From a checkpoint of a small transformer trained on Wikipedia: 6.08M parameters, LayerNorm before each block.
Each number is 128 + 32 x the weight over the matrix's rms, rounded and kept within 0 to 255. Layers, rows and columns count from 0. Numbers have three digits each.

# gate: layer 4 MLP gate, 448x160, rms 0.0769, rows 7-20, columns 0-159
# up: layer 4 MLP up, 448x160, rms 0.0723, rows 7-19, columns 0-159
# down: layer 4 MLP down (transposed), 448x160, rms 0.0665, rows 7-19, columns 0-159
gate7:136118091064150095122100078140133082150122082124175112138117117130127116095136121177178183033168185091109095106154080092083097129117155149146154150158166195101108092105113136083128150130147092191119162068090132117113069124139174157104143097123111119154140101109176158085147180133088080121101095090155132165131144147126155166167134150126095159147098144180145070147077105167151142119188108093139109144132121156133105147171166139121123177087142124161116122104151137119202161057107224
up7:170112178062102063132123102132123138125105116132116145137130082084173173138200129143130122130184157099126095069160127135119176100116133147134120107116153175140161162111072106106083147137181157134095120126066118098093072197099120117135169131164156156107168202117161132093133171122150115095119040201149149118102076151138166160182140041096155076122169132124168074182089099111167121108155094123123120145071161113192092125118098165123149056121149153115112097116151158141159115084089189
down7:108086129116066120166097147104111142132117066144147128193180120182180051059075115165143178100115159155111109112128116136160070139132177098123163173159151183190068072137060127151112139067155156103099097097085099123123161085150142136170126153091133123144110098145103152112140113119148203144129152140128129153132177147082141124111108088119093103185133096143087158146073140173108138204091137137086125074157115090117134168116163098145148138196094199130140105147147107139116149092173187
gate8:127057158118130179115101102134111147153170108140106147086124135109155098084124176129098094159133103103137099085126124156116091171096151100114107118161131104111164140122076118137114140108130132144098097123170109101150149190128120118154218182132172205145157142141097088140101116109160160091147115118094155173130157063107166094157099090163170131114178101071170089150116153168079149122153141109130117130133143127142117120118138162124148111139133198091117104112095132128129090118147154
up8:118099108169097132095144098178107148140119131126075092101132199142110098139120164102168092125135138093149133134137076138155127089149129073100148114151139107152127152140101148109095146089109048091131105108167162088080169061134103137153112119080149121127116167162150125116118123100174161126131110125087149155121109157062092134172185123196122103090150119155104185078124182164131115195115107190191211163123177131156047097103105190154122077135126166122127153133149163119139137134133107
down8:122169156118182088145118161155136106092053133149198169175117125144125165092109126140132164129132141141115152145103168123136113191126156112146113176133119141075060119118227150136152097211166140095152101097118106162126124122108109110130115141115055073161128098108051142180117070143121131104118082119147120127095129132149160084131123154148136150109139115089107116130179184151069146094144107129054115118123023154150127129149149124119162125126122120151105111121116072158155133129128115
gate9:116143145107165108131124131114106157168112159117142160086133182086141130111100113081137052123098212128118172115152104108100124101157106121120104186129180090131110183168148138136162161133149127112108182138102140104164140133123180078155148096153053198118103152138151140115104037187138116122078122159106131151113099134144120092172134073122170091147158145107108121143094087095153137180117071160129146207116115128101121142108110162091105126119145105128134213125114149161089161117119081
up9:110103181174061115178162130140151082131128124081128105192104106106167143151110105136083134159130114083170103100198160198105130087115106094123152156105091135078111139088116126146138108121101173110130145057111170094131144109142097158125057167085199071172116152116105148104132123069082176128160125152101098054141123075128142137145148127110126155132125112115173167145154140089171119157159133201148134097120112143115121091114170158133164128118165154086137151132157117157064151116132129
down9:171076104190109110120135155158134118132110196091111120192123116124092139105102123115095118106125075122105091119121186219118145113122154158097114112144130100135114115109160137109085161161090177127116155091165158125139110190106112181120098141086202108122094146071158083133114111110156100153144122156089125072128106204114156155124142150094106188171115157113175147195177128145122111126130144073081121109106166151128112098095141165163107139146117080109158117142152074131080124156064163
gate10:115124065141120119167089129124146133117132159140168134149135122133164095166141125083153077138160099091190106186119134133182102099128130116137095159124123072072074143058086146138125158163151162112162144073065158122155126169134112117121150128189167168163187162152177151118157125157183070097104114151126092075149132104171155116085120148115176123244092131139084176147139053109075131110104046142128112136143145131175121160125117094149103097140113110135164119138119111143085145059154130
up10:196145143167112109177088097102129153113136133184149086117170118114163177166090195087085139155171147066116090201110151085192089108101113080063147108174173148158168074087156112117116145116095095161082132132153089102171159137142164187113112161173111162130135087154108120138078118150167110069151136129176102082146087156135164149083114166109083068133155120187124145157116080082167096123100086159138151129174128126108136066173133064073111124197122069120139122118099110109189086104148126
down10:039118140091072207118142137154103188144127120104145065166129171120135179130111102190107092141115117116139121153171112111121177128154115104116039135104164154111154128092175119139142128077172118069160115152097110179081136081151103098128112095173112111160124092108175179120134140191091119107106157160128125105115181110078132153176106152119119197039111121117209085142124133201096106115129165086106097156177110106106181094091120124173131177145089155081167129144065166121152134159100134
gate11:097171130140112135120108152197129170141215096079152163146177130092097117170144134138097112131154137132135132165111093125124110111126133068065083167144141166109111090099060108087167092115135124103123133095176158122094241111156107110132124148104080124127179089183122119039181121179085193111092123165090117132107165036148126171105103132159141150099132135147137147119159126123111132186162113100144169146094182119196094134090183138127159159137126101136086126124128147122162125058111085
up11:124176127115094144128102138131190104099196136147108158104146123137104093161122087128174110152095162149121173186113113120104145179154162118141122133129175166151158141158116090165139085096132116114170102166157140103101167133129155156085153087163138139135083125119116134069101127097072160120098080109092112151116139109165180215092077150131114112099112168148039125159153181187156103054134086085098159091129198141186098103114181110092178098149149131165126138132041109150085162116109136
down11:117152164094175139084123188145089111157130156147163112135062152095106162114135106154105117156135135068155152137123120122097137119175144161109107222146117105131103054103129121144122144041189165137155148093141171121151121150132113117158113079102182113119113137139180174146162133160117110169137145097128120159117150131100131149098123058156135157167176184137135147090058147082074120093154097092172107123114032094080120079205119170066133141140120183112177113116123109159096125125146100
gate12:110198109096166145136135159132140109138095159122133101131128105124169151100102118137129151094189159113043121159154143132136134116134144127115154109138111151147153117106140126112113124121066127164141113071132155118135095149103130132168072102120130124124095158151131127099150151095166156125144171173152130100129104112122095082155112195126146139112128146125167118102151111087152144105131150155145082094131108148129120128142074143140152164160113138140093136084159106135117141120192077
up12:129154118127120117088124099106159060119097174168146108132099099113171107067153124132097113128155165118115156159117127170195092124095211143094130176143100129115167108141179098122132176131113134153177100087147153119175170123134126129154080182178124130154128082162082139151129137069115173135155131163143123128153107120144096128148087194097129104143143110126163125112137092089149127073176131156109128119093156155162115118083114135068126112129149171112082090170146064153126148121141132
down12:109135078121172110121101132109138156150132061112109085102146118110167134149093124094148148163081125118138148089121174140140178153156084103140075133130152140118076115184141141134150150081228095107156099133098090185155100123116127146067165115149111173142161066101149149150156124150109124108143085119154173191146163103121099084104101102167120131115138127083147121121164131118134104119196140134140162069142059144138122125147117136101118133160154114124167124133103093150159132086098181
gate13:082161125165105109104141153110097144120182120109143174138050157079131159137087114140074126119158109116129107117119148187142106118118151084119202136162113084108113186145117093184163175122157123178095174088076154143127118178085085132156146125123077158040092105141176105106151144137120114140140100129161107126119112181134162140066104103123118121159118125142135116180144088161114092167117121098107148095171083162138065111130151136137137139089118100125131127103103132082103165137162152
up13:098109107104175097070143181147164097104129131111096109140151072080100130148111168090103117150165124111094205155127134130080165180144164204138145097122147116169147135180112127132106161171111100087132115094110181133117095134103125174124180043135101169130095163165199136139052054107170143174089108085149163086114107163097135119064096106123111080099115145097111078152134148144132133125129141136145100088154112163129142080112129168128121109130150072157140159151113106082145159115142097
down13:157174134114114086121160126127149145118114087136120157139134153112108128147149165144064152129127069116105132129158155157124081168159099071134164164122119072112123144124110111156174182070147122165186118110102162134139120123092130158074190104088076138014118050142162163103179126146171078083122142123121093143098165118123162165077098096157127110130142127091174145109182135109074129139178132137149084079124101179142151117177136151166142118068098104117123142164071153085151151107171163
gate14:107118122123142161156157168108138127082122096122119113122116122143118122149108104086131112114191106173120126113123094107134179176136138141157124122173101085074118137110159159156091112163070146147097095116092110193075121147129144109157128079139131194129145156155147169165182107156153063125085150057046136089147152112141094101108117130086133144126171115127164137196114155124123148138152094116149115123118156140127068154163109170160107068110085139165147096180123106155115116153125163
up14:094125152168171132133146054138078171116091150185117104138103107162114166067167111179109074136137138125174053139119079090124139120114136137131109145081142122072150080183163091106101144122093126090099187138142106128160169148118105134105174162165151191203140146121182147121142163125120148087177141104115130092176148108138092149118112116097131127123100148113120190163120113126129158149163140106139109052114179122105140165071127103071120128153095095078119189121127166091093143093120144
down14:110149111152123124127086133124177138145139117118165107061184130110118177125096078131156151072080129124143125088164170137124127197103130097111086113115136128113132147075111064201204084113143135148141079104120109137200093088141126127133121146128115090113196093149153154152117121157099120118107089140151132101116162112116143131091090120185158138118149127138083159108136105131095154071130146151140147143147082180100167137088157120155073162073103161150133063136177123157182169170128155
gate15:182077097155110121119182127154145095122096157145118080071098164173102080085155139162124150160194161082158091113107107139071182117106094064099084154073164165154134148112118161062060109159152140068141099154086133142145159140096119106145145118096086149118105142111136140162142136128166096108114108144068158059099108167184146186128126074056171178142133131119076138171127101137104127104180150138161152119105180129169065136135131110132138153089148152131175151117123069104136148194113171
up15:123071137133155136132110183175146147112063119122129115121156095187118141148145144128130116183081131142128151094140099094158148099138164161097085072127137078126138099101120123141150135124117115189126122116177094122142134133101115123115127130168071113181120135088161099029104090151123133123093104123241159163156111121092100102124111189117094141135127165122113175137130102160120097138064099099100152119176100143139207086067127145111065121161127112087151132137169185111075198112144096
down15:123095149161160140126106104134117186154145164133124110140163146131083109093100128189147128185140137085107115104111145090121164102169152110134109170094162132078153148159142184118066096153156126118122140098183138098155163100098140138164141091069100138068042162130137146145072141096170117098161113176059107103160186101162095149117162117124194156117091162079088065158127082154161128102121094157114119125100173090122117106107185141132088108091136093110177154117143117091138199175186129
gate16:128167125119083079134133157077221114139121207110132127158142185127139129068176116147100202117161161148101134095146099098106102140167153101109092125142174091118093076111122130123135137099176172147105156115139165168111119080107163135158143053132063126116083108206128146154108122073120114180084130078139126076103118113145167098105102171129131102181179109193149138136105108188076140158121134109063100099126136123159101104152158094131155136126118129073179043076091159144089138051152101
up16:108135053118116123120133126157119107135131145097136118167133109131092103078160043109070144112120132148129110151156106140135076102084164174079126170170169173164149141143098171106139145156092187178133085123061153108090158073100127129128136128124165130139087128147170102170134082177137155100145079179067092176097156059090188173133191148142094134141131175141130136123116090170118109064093139158147147088096121170120200178088169109108130112172101127168134175139166132114086134121117126
down16:137103103124197140073154101164081091118117207116123169105126165141101146158136161094134122125152133139148094086110142148126167113117127083156168093150166067152126142105120082120033173144172172060160141126099138103133142166151090083129176122110143082130160148196128144176177061095073126114097084126107078133101103191206124131124140130087133147142118151167124114116134154157147113143128189119160175114121074084118125127165089099073138132079096114119103122163064117108106178088158208
gate17:156211132189178100092134118095099086057145122085159156209108154108088103134160089130151133110183091204163153080110157178086115093089100072078203103086151137165084137110160117152107111151115071105196173198130155127072190131143071095143103109122077111108173139177071111151151171158128095167103134141140106163147100142148133138147090072120119113088172092149070184130128076144163092135150161129130059190154135071134121167160118124153103164200102125139149107149109095136145102076185114
up17:100150138107152091140097133084130150109110125122152125166159100109093115158121079134148133147131099155145115133145120112133168150173134119089175159071131162115144140117074162196155058104127090140172129146174096115180152080119129153097127161130153201085063134171082108120151181131095079119153162152121100122185148121179134202138097049145121167082125167134049146166077085061155146088059164133143113112121133147154122075159196089117087181107118146102162109110108125186144156140144093
down17:099115148142114145128137138101155076172202147122162091146102103096117152118107115092113067130128083120101155110098117165106198128085154122189133142181091142128078144137070205102099164126108149130115096096173127100105084127095143156137179187188190162120078100120171143131149142149118113084067106142127112107165209188091162157131139170127167157100103120092162179116082154148073111147144144089150178101103158088156155081090212165110165115091083153071131122120124163083099079126138098
gate18:088159116142193115097104099104137063107120098129141163107107124171112130141118056101132179107224146107132134190108107102097171126128188116131125207177091110087166102167053124114150081126178142157141138135153133141128120161081161175144131142117061123232119110057073092161104074150123113154119117120175097089129174134163137141133128121152114131106091093115119079105173142119190158085087136109104127192125157134154152186130196122127118101129164168148114087127153145110105078098125114
up18:156118126161106092127117019129094125087154113145087089030120099170109144132114107109118159132169142088164093154177145121134130099128163095133091141158156139164091160098145139104141136126129187105160121088186083093105197174110094180048091106099110163187158164125114136103122128145179131103102146127119184129156105126159099133187144117084125116086142102090148134091138130148078094119084180186169138115118161101216117140094102114178135160148062144114103122104164102113142135144112153
down18:094055147152143151123151148152188129152144124090105139146135168114184140125125082167140112129126118093114147058142109157133075116080137087122161121075168154203142116139123166145079118165122113135081122081138124159149131129156152140144124172140160189078116136202123147148119134131049200065125148110081129135143124175065114082113110143134098172138162104154122138137139139133083138139156124193124060122132152166068138095164084117158114144049086137164074090131119141125105089121167120
gate19:137151147102166162164189146158061109117093139117146191143056119109151185060171088128188086110144157138137136150135087160118139116124189101194127118094122161073131123201144121172104136209145155159109160142169123104157065147116124084123154128144085134102110080109124199165161161165100060135141147143046080096133192135108182086143121163122077156124118163110145116123132092172165145180065090073095185114096141098120110129079092135079168142085130107114151127144112117134071105133157146
up19:178085070138131094161104135134108084109114189149140073164054093130133194156142157152161117052134114080123142185145156111097143180130144163100140061119204159101100127132155143130141121136101134145163147099094157142094145139132133171106167149095152107131167181088145138118106159147137124097088113149097119036114125108111137056142106152185037137127117114131162114038103172125104124113177164173124149100070109116131081183064156073110151083148149148128186129141107152179117086100152061
down19:173126133096073108113116133108140066135174120125154111113095118184108130167185079108092097122153072127140137143105124119140183153137095146086135120149125110137075097125139107121176171072069183176217116096110117086134115094138167158118156177136168111141176141126111185106176087153127138167087167201103117071156179191125209095064086150139091172144103104089130122057083111121075142144147163172156176132093154179139057142081082139126172119076132151104081132145078176118139134126153079
gate20:102066164096164106151071113089135134130135110099107156122144158155122123168178129163162144097111145094101161088117097127139147148129074082108115118165140061138137111141217157127130136163177102129087134146121162139111142168139173105170148146133084123113126114118126116066105117081082093135094175140096173074121136113121125149126122121158178102129119141086150138107143147163117148117178171131128101134111097142098188124101183183136124093135167033156126148111087125174098132166085129